From a checkpoint of a small transformer trained on Wikipedia.
Size: MLP 512 tanh GELU, vocabulary 2048, 2.3M parameters.
Training: a variant of Muon for these matrices, 150M tokens.
Each number is 50 + 10 x the weight over its row's rms, rounded and kept within 0 to 99. Layers, rows and columns count from 0. The size before them is the row's rms in percent of the matrix's.

# layer 4 attention query, 128x128, rms 0.0859, rows 57-63, columns 0-127
097:59 58 44 50 54 21 46 52 61 42 34 56 61 52 41 54 52 59 44 51 45 57 71 65 36 53 54 45 36 36 52 55 38 55 67 22 44 44 56 72 48 50 59 58 65 56 55 37 60 48 46 47 47 43 57 54 36 55 59 48 58 37 36 67 26 59 40 65 60 48 62 55 68 43 53 59 61 45 52 45 42 55 52 60 45 47 49 56 51 63 39 58 41 54 45 56 50 47 33 16 69 50 61 55 50 54 40 53 45 47 62 48 52 46 31 48 51 49 41 55 41 53 62 55 48 54 60 46
098:39 44 52 58 46 38 58 42 34 50 58 47 51 36 52 54 47 50 48 42 71 54 45 32 44 56 56 65 44 75 63 49 34 47 58 42 48 63 72 51 55 49 60 53 33 43 57 44 63 55 31 40 66 34 49 64 49 38 49 70 50 39 41 71 69 47 45 54 29 61 44 48 52 48 51 55 44 41 41 56 51 65 44 58 64 42 38 47 40 51 53 61 47 66 58 53 46 66 52 66 47 52 53 50 46 49 49 41 58 61 48 57 69 43 26 40 65 53 70 46 57 47 55 48 36 44 48 57
105:40 53 57 54 35 53 50 44 46 61 56 49 49 60 38 56 57 43 37 59 59 45 40 39 52 37 72 52 49 37 42 86 47 43 50 41 51 51 49 44 35 45 56 39 57 48 41 46 47 55 40 44 55 66 38 56 41 36 60 54 31 28 52 53 67 46 59 49 38 46 58 69 44 55 41 55 38 43 36 36 39 56 51 79 56 51 42 48 45 33 60 50 55 46 52 68 51 64 38 73 57 57 68 36 43 42 55 45 54 66 40 57 51 57 49 55 49 59 53 55 58 57 52 54 38 64 46 52
102:63 57 46 55 41 40 61 52 52 29 47 53 38 45 56 59 62 44 45 68 54 47 60 62 64 47 35 61 37 52 65 59 48 58 66 61 65 60 52 31 36 67 38 54 50 73 45 60 59 52 42 36 44 42 56 42 37 64 49 37 51 64 47 44 34 52 61 64 37 48 46 28 57 41 38 45 55 60 40 62 41 36 56 56 38 57 50 42 56 51 39 62 71 40 46 51 46 38 52 49 48 59 44 33 47 53 56 50 61 51 49 52 62 41 56 49 58 63 35 56 37 31 57 39 47 37 58 43
102:56 32 56 62 57 47 48 66 49 62 58 38 45 56 30 55 66 43 46 47 60 60 65 37 57 44 36 44 36 47 47 57 36 54 54 50 46 46 54 47 37 58 48 70 53 58 33 50 39 53 48 49 39 61 43 26 48 38 32 52 41 50 44 52 44 56 54 52 53 60 50 49 60 66 62 53 37 43 30 63 70 29 27 34 42 52 56 43 59 51 60 51 43 59 59 50 47 40 56 22 53 58 54 54 46 61 44 51 63 51 54 56 59 57 61 54 63 51 36 44 65 50 59 26 57 51 52 44
097:48 42 62 61 60 46 52 41 71 59 60 49 56 43 63 52 45 40 50 82 42 68 67 48 62 51 50 46 60 49 55 69 51 50 48 64 37 58 55 47 41 47 41 40 48 45 34 61 36 53 56 56 63 50 31 38 56 50 43 50 43 63 47 62 37 60 50 43 51 45 54 48 59 47 64 43 48 44 56 59 68 60 51 52 37 39 46 49 30 54 47 61 39 44 31 51 53 56 50 26 52 52 65 48 45 60 48 59 35 38 52 36 55 55 49 39 64 75 44 36 65 47 49 44 69 40 40 52
091:53 38 51 49 66 45 47 55 56 48 25 49 50 49 46 26 61 57 57 56 44 57 65 67 55 52 43 48 50 49 60 50 47 61 43 49 50 28 46 52 46 47 48 44 63 42 57 54 51 40 23 49 49 60 58 58 56 49 44 33 48 50 52 52 38 66 48 52 45 61 50 40 45 50 59 28 60 40 50 57 59 61 56 53 26 59 45 62 36 54 61 58 52 57 37 55 44 44 56 59 55 72 57 62 60 54 56 47 31 67 59 45 50 53 65 45 19 43 40 40 49 47 31 49 43 70 51 33
# layer 4 attention key, 128x128, rms 0.0886, rows 57-63, columns 0-127
107:59 56 49 50 63 49 41 64 38 54 50 51 54 55 26 47 40 35 36 31 42 47 55 62 36 48 41 46 36 38 43 59 50 33 58 48 36 53 57 36 53 59 46 42 30 66 41 48 54 40 40 38 58 47 71 33 48 59 49 47 52 55 44 53 57 38 46 56 51 50 44 51 40 53 49 56 42 39 37 53 76 57 44 49 74 39 51 52 40 48 58 47 58 40 58 50 63 44 63 48 59 44 34 49 48 47 44 48 41 44 66 73 50 47 55 40 64 79 45 52 58 54 49 59 65 74 53 39
104:65 68 38 48 40 71 52 46 51 54 60 43 55 42 41 62 47 49 41 43 28 37 41 57 26 50 69 50 49 40 59 58 51 66 58 46 53 41 51 45 34 64 46 58 61 42 51 73 48 29 52 48 49 46 52 44 61 70 46 48 41 55 38 44 57 30 50 34 48 56 58 50 35 38 44 55 30 59 47 42 48 55 63 64 42 39 57 51 59 56 60 46 54 56 64 49 42 39 34 52 60 52 50 54 65 69 51 57 43 42 44 52 52 50 61 44 67 34 42 42 47 63 66 39 57 55 39 58
093:52 63 40 29 44 44 48 50 74 47 47 46 51 48 53 34 52 60 31 40 34 38 50 59 49 54 57 67 52 40 52 44 48 51 60 53 42 49 45 54 52 55 63 59 60 35 49 35 46 61 46 63 36 53 57 45 61 60 31 48 38 60 48 60 65 38 62 49 44 57 51 34 69 35 64 45 50 48 59 32 34 49 52 63 57 52 61 58 52 43 39 57 41 45 49 62 55 51 46 59 67 65 56 32 22 38 50 38 50 42 38 44 49 41 65 49 43 57 53 53 52 63 42 37 47 61 41 69
100:44 64 67 40 40 48 54 37 45 56 36 40 52 50 47 51 52 24 54 51 53 40 56 47 44 57 36 59 47 55 64 40 41 38 37 39 36 68 46 42 52 55 61 60 51 45 21 52 38 54 56 47 53 54 50 57 43 47 56 43 40 69 61 56 43 56 66 60 41 64 56 39 60 62 51 63 52 45 43 58 52 38 50 36 29 61 58 51 62 53 58 41 44 47 37 38 54 49 30 31 62 42 71 36 57 64 44 42 39 62 53 68 53 46 53 37 58 62 51 47 46 48 45 53 45 64 60 66
096:52 49 53 50 49 50 56 46 31 54 63 47 56 50 56 45 55 42 83 46 36 49 49 60 46 67 48 52 33 48 47 59 50 54 46 31 44 53 38 25 24 69 42 53 44 50 41 47 63 63 34 52 37 53 66 71 41 65 60 42 61 41 63 61 51 49 33 55 48 63 61 56 51 41 44 24 54 45 51 49 59 42 43 35 50 53 46 47 45 49 51 49 76 48 43 43 52 36 52 44 45 55 55 64 42 53 55 43 59 57 41 46 46 45 63 62 37 43 32 45 44 58 54 60 52 64 53 50
096:69 56 60 47 34 50 63 58 42 57 51 59 45 48 48 41 39 50 43 38 41 51 74 41 65 49 43 55 56 41 55 40 53 36 38 57 44 46 49 40 37 64 46 39 49 71 57 48 55 52 72 51 56 37 56 45 48 33 54 31 59 35 64 42 48 38 28 41 40 62 50 61 55 62 51 46 66 54 49 38 48 34 51 55 45 63 62 49 74 36 42 55 72 52 48 59 56 46 27 40 63 41 51 46 58 41 65 45 47 51 42 47 36 48 60 57 58 55 35 46 57 39 43 35 51 49 47 36
100:53 29 53 56 57 54 45 60 44 63 51 45 31 41 25 34 46 69 59 31 53 46 49 40 64 54 40 68 52 65 48 50 59 52 49 61 47 36 57 51 43 46 51 39 52 56 45 50 48 46 67 63 34 44 49 46 65 35 31 45 51 49 63 48 43 55 61 65 50 55 38 45 37 69 53 56 48 44 69 48 58 39 34 48 44 51 51 52 60 46 46 39 42 53 45 61 54 51 57 41 49 57 55 43 82 45 43 54 59 42 51 63 26 63 67 70 36 49 46 47 61 50 53 48 55 53 56 52
# layer 4 attention value, 128x128, rms 0.0843, rows 32-37, columns 0-127
100:60 40 28 58 55 49 26 35 43 38 48 53 38 46 54 70 46 62 69 37 53 38 36 42 40 62 60 52 42 54 65 57 63 51 45 40 33 34 30 48 58 49 54 47 52 73 55 48 34 60 51 46 47 52 34 52 38 35 59 68 49 67 56 44 48 39 57 59 40 64 60 60 42 57 38 42 59 38 37 36 46 67 51 42 48 60 55 45 46 70 53 40 38 57 61 45 58 65 49 58 53 55 68 51 53 44 32 44 43 47 54 55 44 40 50 49 44 60 47 45 44 49 38 51 61 59 54 40
105:58 49 55 54 44 45 48 70 35 39 52 61 37 49 43 54 42 36 32 39 65 67 82 60 64 39 51 40 46 61 41 53 49 46 46 50 39 50 51 52 73 69 63 50 57 53 62 51 50 40 45 41 61 60 35 53 47 42 48 61 56 56 46 61 34 47 60 56 64 63 28 49 49 48 42 55 56 53 39 38 52 43 35 57 51 35 59 40 42 44 53 53 40 26 51 51 37 46 62 48 54 49 36 55 61 70 39 38 48 55 44 50 51 59 25 42 52 53 52 54 44 44 63 48 56 67 58 50
118:70 58 40 57 53 53 58 54 59 53 37 55 38 34 44 42 41 45 46 34 45 65 51 43 61 46 35 63 58 37 42 51 61 48 63 47 45 41 41 41 43 52 61 51 63 40 62 41 46 53 26 53 54 55 46 61 63 29 31 46 62 55 63 59 47 47 54 52 57 59 48 53 35 31 52 53 59 54 46 33 33 43 40 52 57 39 35 56 66 55 62 51 71 39 54 64 48 54 51 67 57 58 52 61 42 57 52 50 50 50 41 62 47 39 55 42 46 33 57 66 44 56 41 51 63 48 81 44
091:63 56 46 41 52 57 41 42 41 55 37 62 54 43 56 39 66 60 51 54 22 43 44 47 54 50 27 46 46 39 44 69 52 47 51 49 47 44 42 51 25 51 52 58 58 41 66 47 49 45 45 36 61 59 43 56 65 68 42 56 52 62 40 62 51 54 54 58 50 67 48 41 45 48 51 54 63 29 53 38 34 29 44 43 24 43 66 60 47 66 46 53 55 48 59 47 58 43 41 45 57 62 52 47 66 61 42 40 56 52 62 41 56 65 53 57 62 60 44 44 46 62 39 42 63 46 67 36
116:52 59 49 55 41 62 68 59 72 47 41 52 35 48 48 55 53 47 57 46 45 56 58 56 38 59 61 38 51 57 45 56 55 51 47 58 53 38 45 43 44 53 43 42 52 41 52 48 58 47 42 42 41 36 45 39 28 47 39 73 45 40 48 45 31 58 62 40 47 50 53 49 49 39 60 55 56 16 53 64 46 52 52 55 64 40 63 53 66 58 51 29 47 60 47 65 47 54 65 57 40 46 66 37 43 46 33 72 51 61 40 47 55 59 60 34 55 55 71 31 43 50 57 60 40 63 46 63
111:36 55 50 50 46 40 55 40 46 52 40 44 43 47 51 39 67 48 64 42 35 46 40 44 58 43 42 57 65 53 44 46 67 54 52 53 45 50 64 42 52 49 54 46 42 49 49 34 51 34 75 61 51 50 59 60 45 57 36 48 56 45 43 59 53 49 48 48 51 50 63 47 38 38 50 49 59 53 56 37 75 60 42 25 45 58 58 56 61 63 53 39 38 46 41 45 71 39 35 47 37 38 78 46 76 46 36 58 39 46 41 54 52 57 46 32 54 56 44 34 43 61 55 51 70 46 58 69
# layer 4 attention output (transposed), 128x128, rms 0.0456, rows 32-37, columns 0-127
093:31 63 62 41 39 56 52 52 53 54 53 25 67 37 37 66 37 50 53 60 29 58 43 57 59 58 37 45 48 65 29 42 50 34 52 75 58 56 53 29 54 69 46 55 62 40 44 50 35 48 62 60 51 47 60 56 59 39 43 46 53 50 48 62 47 62 44 32 40 42 52 47 51 50 51 49 64 50 59 55 69 57 47 32 48 59 48 65 48 38 54 55 45 56 44 49 37 56 53 56 57 27 34 47 53 46 66 60 44 60 52 56 42 48 53 49 51 37 41 42 64 60 62 52 37 46 40 59
096:41 52 55 40 52 46 51 40 55 40 49 42 56 43 68 52 52 59 64 53 50 39 56 48 37 52 36 45 74 65 54 36 50 45 51 38 53 31 58 57 48 39 46 52 33 46 58 53 57 67 50 55 55 44 38 47 47 55 49 47 47 45 48 25 57 75 42 54 43 36 41 61 66 47 54 48 57 73 40 41 61 48 55 36 65 48 62 47 48 50 34 37 42 51 47 54 50 48 62 60 58 38 71 53 61 36 55 35 54 46 55 59 48 63 65 62 32 53 54 59 55 49 39 67 54 25 32 41
126:51 58 39 62 69 47 43 33 66 40 60 29 46 45 55 41 30 54 84 53 54 53 65 55 38 60 49 43 47 51 59 63 51 61 37 43 69 53 54 45 45 58 39 64 39 34 50 61 49 56 59 42 48 42 49 47 49 48 42 57 52 66 55 47 39 54 41 53 54 36 58 43 40 57 42 59 52 55 53 54 42 52 66 54 65 50 62 53 54 54 55 52 30 47 52 34 64 46 48 42 59 38 39 30 59 37 49 48 37 39 56 31 55 63 64 55 61 44 51 24 44 54 63 51 37 39 47 57
088:32 39 48 56 42 52 59 58 48 40 58 38 31 47 69 37 39 46 43 80 48 46 56 74 43 38 48 51 33 38 44 66 44 54 49 63 59 49 58 41 62 63 63 54 48 47 41 39 36 41 62 28 46 45 46 54 55 48 55 51 55 51 38 42 48 66 55 61 60 46 48 35 49 47 57 62 35 47 68 36 50 50 40 57 47 67 45 43 60 63 57 45 36 35 58 32 69 64 58 35 47 55 51 38 46 56 56 45 62 47 51 44 54 53 50 58 70 48 57 40 52 60 57 50 41 35 49 58
109:66 43 51 50 51 56 66 55 49 47 34 54 48 64 68 25 57 65 57 60 60 52 52 23 65 44 48 56 68 44 58 49 58 53 47 58 57 42 42 42 52 46 34 41 53 67 39 48 61 49 53 50 69 43 60 68 64 57 35 48 47 66 53 25 51 36 63 52 48 43 53 47 35 57 59 47 52 58 47 43 52 36 60 52 47 45 48 49 49 54 39 54 52 40 45 43 55 51 60 42 43 49 23 53 53 41 67 31 58 44 35 55 37 47 70 39 52 62 35 47 49 56 45 46 47 48 60 35
091:47 65 42 43 52 60 51 72 54 52 58 42 42 32 51 70 56 48 49 69 58 53 45 37 47 54 62 53 54 49 55 72 48 35 34 68 35 47 56 48 56 54 44 50 44 37 41 43 55 47 39 33 57 55 49 46 64 36 52 34 30 48 40 58 69 33 43 50 63 54 32 46 44 36 42 45 48 44 54 57 50 40 77 44 56 52 48 35 41 43 53 54 53 56 59 41 36 49 65 53 46 37 47 43 53 84 52 42 45 46 63 51 58 60 56 65 58 43 48 47 67 44 52 50 51 61 47 49